config.toml
n_layer = 12
d_model = 192
n_head = 6
n_kv_head = 6
head_dim = 32
d_mlp = 768
vocab_size = 607
activation = "tanh_gelu"
norm = "layernorm"
norm_place = "pre"
norm_eps = 1e-05
positions = "rope"
rope_base = 10000.0
rope_fraction = 0.5
qk_norm = false
attn_scale = 0.177
bias = "none"
tie_embeddings = false
parallel_block = true
init = "trunc"
init_std_qkv = 0.0306
init_std_o = 0.00624
init_std_up = 0.0306
init_std_down = 0.00312
init_out_by_depth = true
optimizer = "muon_variant"
lr = 0.00312
lr_mult_qkv = 0.7
lr_mult_down = 1.5
beta1 = 0.9
lr_head = 0.00948
grad_clip = 2.0
warmup_steps = 200
schedule = "wsd"
decay_fraction = 0.56
decay_shape = "linear"
final_lr_fraction = 0.0
batch_tokens = 65536
seq_len = 512
doc_mask = true
z_loss = 0.0001
train_tokens = 369800000
steps = 5643
dataset = "wikipedia_en"
Each number is 500 + 50 x the weight over its row's rms, rounded and kept within 0 to 999. Layers, rows and columns count from 0. Numbers have three digits each. The size before them is the row's rms in percent of the matrix's.

# o: layer 6 attention output (transposed), 192x192, rms 0.0636, rows 42-69, columns 96-143
# v: layer 6 attention value, 192x192, rms 0.0495, rows 43-70, columns 96-143
# q: layer 6 attention query, 192x192, rms 0.0447, rows 64-95, columns 96-143
# k: layer 6 attention key, 192x192, rms 0.0455, rows 64-95, columns 96-143
o42 121:521502456481493515433490584587488522508596564493444505516519548452539446512437549486549535379557480469499522566466516501542490531543516478429497
v43 102:521499535473525522520516484479613450515470501488475477534515457557449512449653656463567508536558502464581522421399593516484472519537483562529503
o43 113:419430469486504492565472528521537491458513517503546415443460517439494492460483524520559454490514562402546399535410451471459505503577462446468556
v44 102:515451508463479592448522477490480424465445519503522512476550486515482500472594510486450499578570529501555464437521423534503423417399549530417429
o44 114:463539500522535498532469503540469478436523483496515548471503508594426535508605493468435460513577579474576605453551548445513605425388516501456492
v45 105:440489494555459413403436468527441463610442547379490507458479566500456470566467447536490483511488582432468511538551496488448538538459486456543534
o45 115:548557495566398548505496515488484452422496555492448581440512387442413439463516561513536475465421483485434488518484477474484535411523498560483467
v46 098:527589508544554474602514416445538534527576469545604487500467561495573532506550460561534421430562571541548419460406398499571476459466518474577508
o46 116:508549442515496427434519490482429501504555461452487537409425527525461545488575409374546521499485554512465425460478560448485500468495482487499578
v47 100:484591500594481498519434473504508435472517529575426492540501483532427513459488470525473574454525448531462505578542480540452522476496555452544430
o47 112:485464459391498538469438493508542472494532551471566498607485504508522416516544487535505560554457546588468430459495566500405479482384594487475596
v48 099:592456451582516484480383549419446543502590485640500536476572592497455536563465507511603424407540511536474541572530496534528492458510417576562500
o48 110:480471489511469494549401541507482555488485478447504510492583626576568494470459477394463431463468561501493404465527402440581491534458516521532480
v49 106:508488547576500504539458556464581465516510451520509467535549471461506451571524583597458493508452490545445548538448458492400514459542440606564509
o49 118:576604572467507553534516540534555443484522472483461440490548432422545506519523457534576488499450457511553553535562469384423541419477515525525523
v50 102:573542521478471451581536454486536479468477446487494442466522544470486494493492467430568477578526449464498468477491564478490574470560457479509499
o50 115:511581484448501479481459581570528487524376504421446478447553449563609454447525539514452535503420503431543573504486631454463479469557460480441465
v51 111:483565483441475455520398534462489535478475517498516438451554556441506479526552545429539456549572521533536515501485444554448637523426391461470512
o51 124:393497484558520527490583522452591503494556500510481518514556470509574456539359528431396477444538506524492560563462485431488535430502477497477447
v52 096:616560518564515487402424450487424428493507462422448412468511396504516422531445499521500486538552605445477549430455508547510561459431505416496462
o52 112:492525573508517596481559485496436462516627468477431478482447446525521531436530527429532474439598460507572461574437457536451527518505485516539436
v53 100:446437543542445524471433573469582536560527554470528447514562583381492428546509583493495512556520520515570431509464507440485485528493513473428513
o53 116:505526536547505474498514533526473524467509464382444463447547534433544476485489532555433520472507554552584619543556456546508490463489466604524592
v54 105:479509548522599484565527607479461525501550444501517401550551475563580476548391469528526523557464419575500558509515470536481494513512424555560489
o54 123:502491549468579522614482534476489552475491385467553485553606371583451545500517480553509511570444475508535513449424443469466431458471450575535512
v55 100:489523550505447504567439444385554504525552534511550420527519490489520447574438417530483502514475460502492523518540507440564474546533543468464474
o55 113:434513565550506511528593453500381427503482474360574465554442518550517519490541416513459509509426563506535483508411506504494532533495467511534501
v56 104:471510530570588372506555487464467508508513508522547524519448552498456560481533570564598544506578490500519480512501503537491522526512496537477523
o56 118:474551421505526447462463493523463453515440443483499502502615467441490549447442545533524461471492551462536411556457478544558415633496516532515535
v57 107:437467557485409568467497444453479414495584543524484495549484537473436475463492497527506510564450577532481509559542495519432576492473482455511476
o57 117:493419479402510600423487491450510508502544559410531528512578354526560565415548538521537473581551557537510524537379507435485465464500567453453456
v58 101:497572440519423492449500529589599532456518508566509493532434523529480436397530468556520565555549508597493380476543479517582474552417333630473547
o58 112:394474417428454574500491600522460487484472458545403435492498451452473610598589452617505535491516487566462494462525456625565482510516462456404471
v59 102:511458603449544505505449492443475578450550478552476526528539487550464404420542472546569515514552554568527461428454516463526421434554542496473511
o59 113:445443503499480467443515490571463562519534499554476520512474591516459579598609470428483490470502506612445491535503479575499540442592556490450430
v60 095:555490439487521539576468483533458513603510553474457491450483352394599505469526582477491546550519488536489529518477450564522520451456466525482502
o60 104:545503487540475499508586493440577487457537464607515526560516531502473485544442644489445490416496535518449477487582595509447420484555507510575405
v61 108:515434432460491466506458458481559531398576491590542536411540486529580506505492474384488576520516462449636504490566526427540504543516518523526476
o61 118:374571577462470574446425458439511471529508477424534466510557601445513499434443504490419539481473460591526502514517498410527516506526508499538428
v62 111:450355516526470556595487482558453501486508469499486500524435485548492513555530500574523522435471433531485461519474516407557478491497444470534467
o62 124:506544487456530466533648563475544499549494582457545542486539422486562492487532479530438458469480557528417573524561479422549449531471505585545454
v63 098:518536441585398550443548466479433434415531494533516486615482451520479516430464474491438450539523423474521543533428430468474470538506533483521495
o63 109:529525554489457572480562542532486499481462485461549471524492486398386581449448408519509492468451510542490550445599470479540510486518509505527560
q64 083:494518466421486428478505510555536492441466493538572512588446564521497582458536526396468428420620569457501476519546556534506487567458602520467490
k64 063:604530514530531583505555498497587492485517482458528545449514447444486502594514497481521566491431505560506472426538498474492528554583477500426596
q65 078:539435606508599510502458502562492489508551463510547526534428520539490503490539522504517416568532453472474524590469472475535412472578583464495448
k65 078:488563454523487529481483494519543494592505408446467530521500489552512511556499450540504586387528560561618429490498496497521503529491503465491433
q66 090:498613512500394439550503498452529522469438485451492477551439469590564531569542445465445459408512454601536498479590579450542569479469578497539500
k66 089:474535477529550468519482545557530546547503421407431454506465486564522373589521545403491504410487526449582401537584449444561573486488476429491443
q67 079:432586481425550515434476466574461563452557530522445485499527591521432566511496552538535453521489575470539502533397488546519397513492534475413594
k67 088:507431548512520468407578527419492508500527456505436590561433550493472444424411468495475482547509531415557489429443485533521446477433483471486518
q68 092:536583459513419433533552445441475546491432492484510472477439405552528468555514502499482518475545525574458562499574553464510576538490525473528442
k68 099:379491485526523475525439547542510548605528460474493486476460472482520437549560611368504551397503572459556436433542472430504460420521451462482512
q69 093:472606511529454536513591465483517442487586554379432482468512538621491555504483515532518437428433526547501493460465498543498441457454543478449569
k69 110:544459481504507525468511446487533488535401410542444523604479483424472545437480446425505450555508570522453518474450516549534391448516531580445480
q70 094:473477512495568574492546526522497481520542530497459506463555568502421513484520559505508505464432523441481479449468526517509443566556485474446477
k70 102:495463510490518558458438540442488520536517472535462484509479466492474435500594452451475509406500473427573542595549524455535497528598584529494497
q71 101:507572492456584462566492471548392537507412493527552463545471494476545475495453516467516471522515646506443554514470584515488603500598407469524424
k71 128:457547512510443514550384570444447548504547535511485548444428469515563487628578538456500490454576469472477442530539447402492620528504504591538508
q72 083:492563547525547466460490588364451436455565457430516478515615479527485519501476446466435489532506509524389456543469566523582545482509565447547510
k72 126:520525491488594465512494509387587466559532405466453537524505519448537559482450442479540454579476518523450517462491546556554391408554510508486459
q73 092:525452483559586559485508506428517447592546522522435507461531467468482575478480552551507494486524473441421573592470513539598361449527488513526508
k73 117:446444515507598546580566490530509483565577513406463432455525576483424475526495530504530554518535520583484485355483490476595439468514502466477478
q74 096:459512453574483594562448554464548445483487371504478451469399532482442421503508532504416551545419523412455476495507511542479554536533535460452562
k74 100:474465563516483457497477513471534519567449506518461574557469425509440489601427456477526559442460482573467455444460478518498443433408502559564507
q75 095:518501520514464495472498490549509511538450572526525448544575453505440510468493419497484473557423561518526499439372481602497541502582551463504549
k75 122:436473475459427461508527604517467547496576508460464538452465476486558512586560606481473485474526543493498481560544434403424592544440487512523523
q76 098:544555479541518507462440430482498474458459490502561491576566544512514513493437505522510525544454541552493509526440543441449559517477597551497405
k76 096:457502549548470602474599581530571484539469501545506539487494495512436468510512496529569482556473483489513472523611514513482485618537450495520569
q77 095:502537508475437576485498570379522480491501476534500495394464437491501538457490478479426538529497551543601480563590569495527660435604525431539445
k77 100:454456527379460496462510478442538485420520509582385510602467444520447469433397553474550524586623505490444470520387534536476454523553529486490582
q78 099:402490477498520520491493454520642473533476429425441528466452492473488540509542552429505547584585599581439486489452439472467504496472589527527587
k78 097:526566568502448511473473521518538587545552508454464571538483439520504567483543569516492548466529474545467481431526482450439539549457564457473451
q79 091:469480544507511405469434529446514478566443473587400468568514582478593574414468449480561510585479409533463541490532488522473528443556496430494492
k79 083:569549528495521513586570572510521511388482507516495422621500421447398549501393532423514449537522499524547512527564549496433473506493527505523457
q80 096:474433520565496471441513540345522563535456466557467519540418471567430516476438454545510558512379517491504497512460471473436417429571494489579563
k80 103:476606500439597564401447483539503455530560508479411473527473444470509476545492440468547470556501478512515461561464410506477534427581570445548512
q81 099:582451465431475515446497532518461522529522528457441502570513465555498484540496499437585539554485531516552372489494514445529450530525453663415606
k81 091:520574483470526453468504555551527438585541551552581467456452442465477477540517506471452505551564521432395433440508506557508511570447478475520575
q82 104:533464522488592415499569477559516499425539476512532543522475484532517393530512501416510509477441389497544509541488439531434527508566596541502444
k82 099:503429481464546545471559559391585480566469521500473523518530466485505578443511488558550496502451541524508476490493427551433588508447482507574473
q83 094:455457560400508501462492398441566496564504574440492455462511468497417436443503519521465519515471540503396519522572407484522468491477373395503535
k83 086:527516543604518497409448487577548346440498551478510488504583522456562431474519518391449549532558516496464558455484426467445465430422520496494466
q84 101:461574485453523447582411452473502535397464519587563461462519531433550544463479513503523478517450408553623456458521487588490523537484477525547444
k84 099:522488501471520430573573488564502547562479593465501508549454448495426498548453410561498523527494467495533539484484545579460450501590504607517405
q85 104:480516468480520497429478580449567538495462554524457511596430475538605405495464434575485522509459471534502460498459451513511606445433545579473501
k85 101:533593508348496464565572460558490450445508425558451373480544533588470476498473505510554547506510485446495515490484515510487561508526585527532464
q86 097:463490455502593638459479438484505598492614498511550547570549572441530426520473505516531439463507579567516515569583465560474480492502441541472509
k86 092:542569565453533487405523469426464448438460472476628517490470518532608572597504510486530550506434469449467528516487592539448587520573574531455548
q87 097:466494548563495519538515516400490433488546526498523583497553518443486503460514556525682459580590403485513460430491514472496588447469495480454468
k87 084:495486397518607510559497510537477605496455434533522508458465422452472489430501530532416580489551435561514434415493527478440488486550523484498487
q88 103:373561621410459479507469558516510528389520367465459442529484527548520523568500457428456416510486523494587449453632536471577468468390560490502516
k88 093:465530472467479509525416483444481478511498468504524495518568522472408540544444452499599457459444574493534473514491521557534532544436490499505476
q89 097:432618528497501491551469537598446495606502548484482547531474396471597491502651439525393531400434449561468530524502590492540526541504509547450549
k89 097:541432567597450573556464535456442483469593507507488585527533518499474526419570524505555475496422499561492483447497451601538438476426550437518489
q90 102:499466551420509581463544449578497485478511442457591450473477511398486537418485605415564521475517456435527520493469560577375463664567518404391534
k90 098:531473547496517532628405518526489437538560624506479460513505544483532540506592543505506566468555469563438578445531512512452537450470472507530496
q91 102:609476533443538485495456507493532522457512447461542516489483616422516471459526396557493543439399479511480542484563552472528533529495453529551454
k91 097:455494475548514455522469425490517521536576499427394572601587433515538472539514474450477484460553454562564469556455488515443520506548486500492542
q92 092:468426511485594586614530530576515548585550458544395436467586543440468490462536459482436591507546517550536461424473481478554512546584499508467498
k92 092:396488444512433513475455492496437449429469493398352493543517515552665503528588585530509546484426441546586554476525481484538500526498502589548531
q93 093:437541589515496489524508446594502531492485501498543538476491616487514499518411468495519473496412509438496609514410544512554390484443483517459571
k93 092:561453527595433535566467526511435474525539467409590450575545519592480560463576538488525433493581470483516445479579630417514450536520567438445518
q94 098:518436447440535410570406483457446455493447471544405537455467412512451480560512563501480559466538510536449442521524464474492495402428588577507484
k94 098:481558485516549444535496433590516525490501493540443463493559527531492572547423469526658454392477472563517485410435489487524604539511516487613440
q95 099:591470539430554605469446578605475507580492473577515527490512482533557532461387502513438495478514497454510509525499531534478448483559559416524525
k95 091:407453526519564481576488475465491442478509562499503577526424528504472515478526502394617497541558511532579490520497492433512525498550548461565543
v64 108:526558554453475590511472432455533534490513501457421600552529542529544527529514441568396436493526493581473430459502496411550513516563503427464469
o64 105:491503443375462544515461487524550513497491527492392496489430509570515483389449544585474625534541553455510498551540524574457545469560476554417519
v65 101:509530579475513457483577493579578501534532501509539511483544526540533437571483453426520485487423456514451519502596548507510397600499455492629451
o65 097:494473467506491497475494427471532561534479552462483523418521553493477553448445475469491465679536466481468578540515428495538398523502514500396557
v66 109:553538511537385483479532507482611495529407469513475538557590463507510372440529549581553478543551505405500469511482497588517421564452524493540509
o66 109:531437531596526608462505514528560534513408466524392583534502480548465474517520480457419525568516538447500506487630488530506544475468524478565517
v67 109:527554551423464517553485465593488456511458505519494519572556501414473609488473512521397496488590443443514444462528496459474501477469532486431578
o67 110:520486508593459443453514537444517443553485501494424490479440423416521564552464550490479510513538562421470488517481531436460548453510569593618591
v68 107:563532488458585419563441557481613502552410440501528485505564482464568479495354475466523497492488457489438577495430520483532503514467448560469477
o68 108:417516504373469513580525494591440628506500503468465511408535540484464517515560515475571438405605449537485425520507551413613542453525467512429561
v69 115:482474508465542521516466570537590547497527474519458531541488447460474544503438464393382531484566453378614445510449497515521543492504539525442593
o69 113:498491545372477508519494541499515572547440430483520557582450455445472480507437462483436476581527493554434571506428492514470601514574536468468557
v70 106:459457515509571500584521515499447569474553563440449516462440460495549442373458550487524508478484451469542478368475446586421413477524424477539423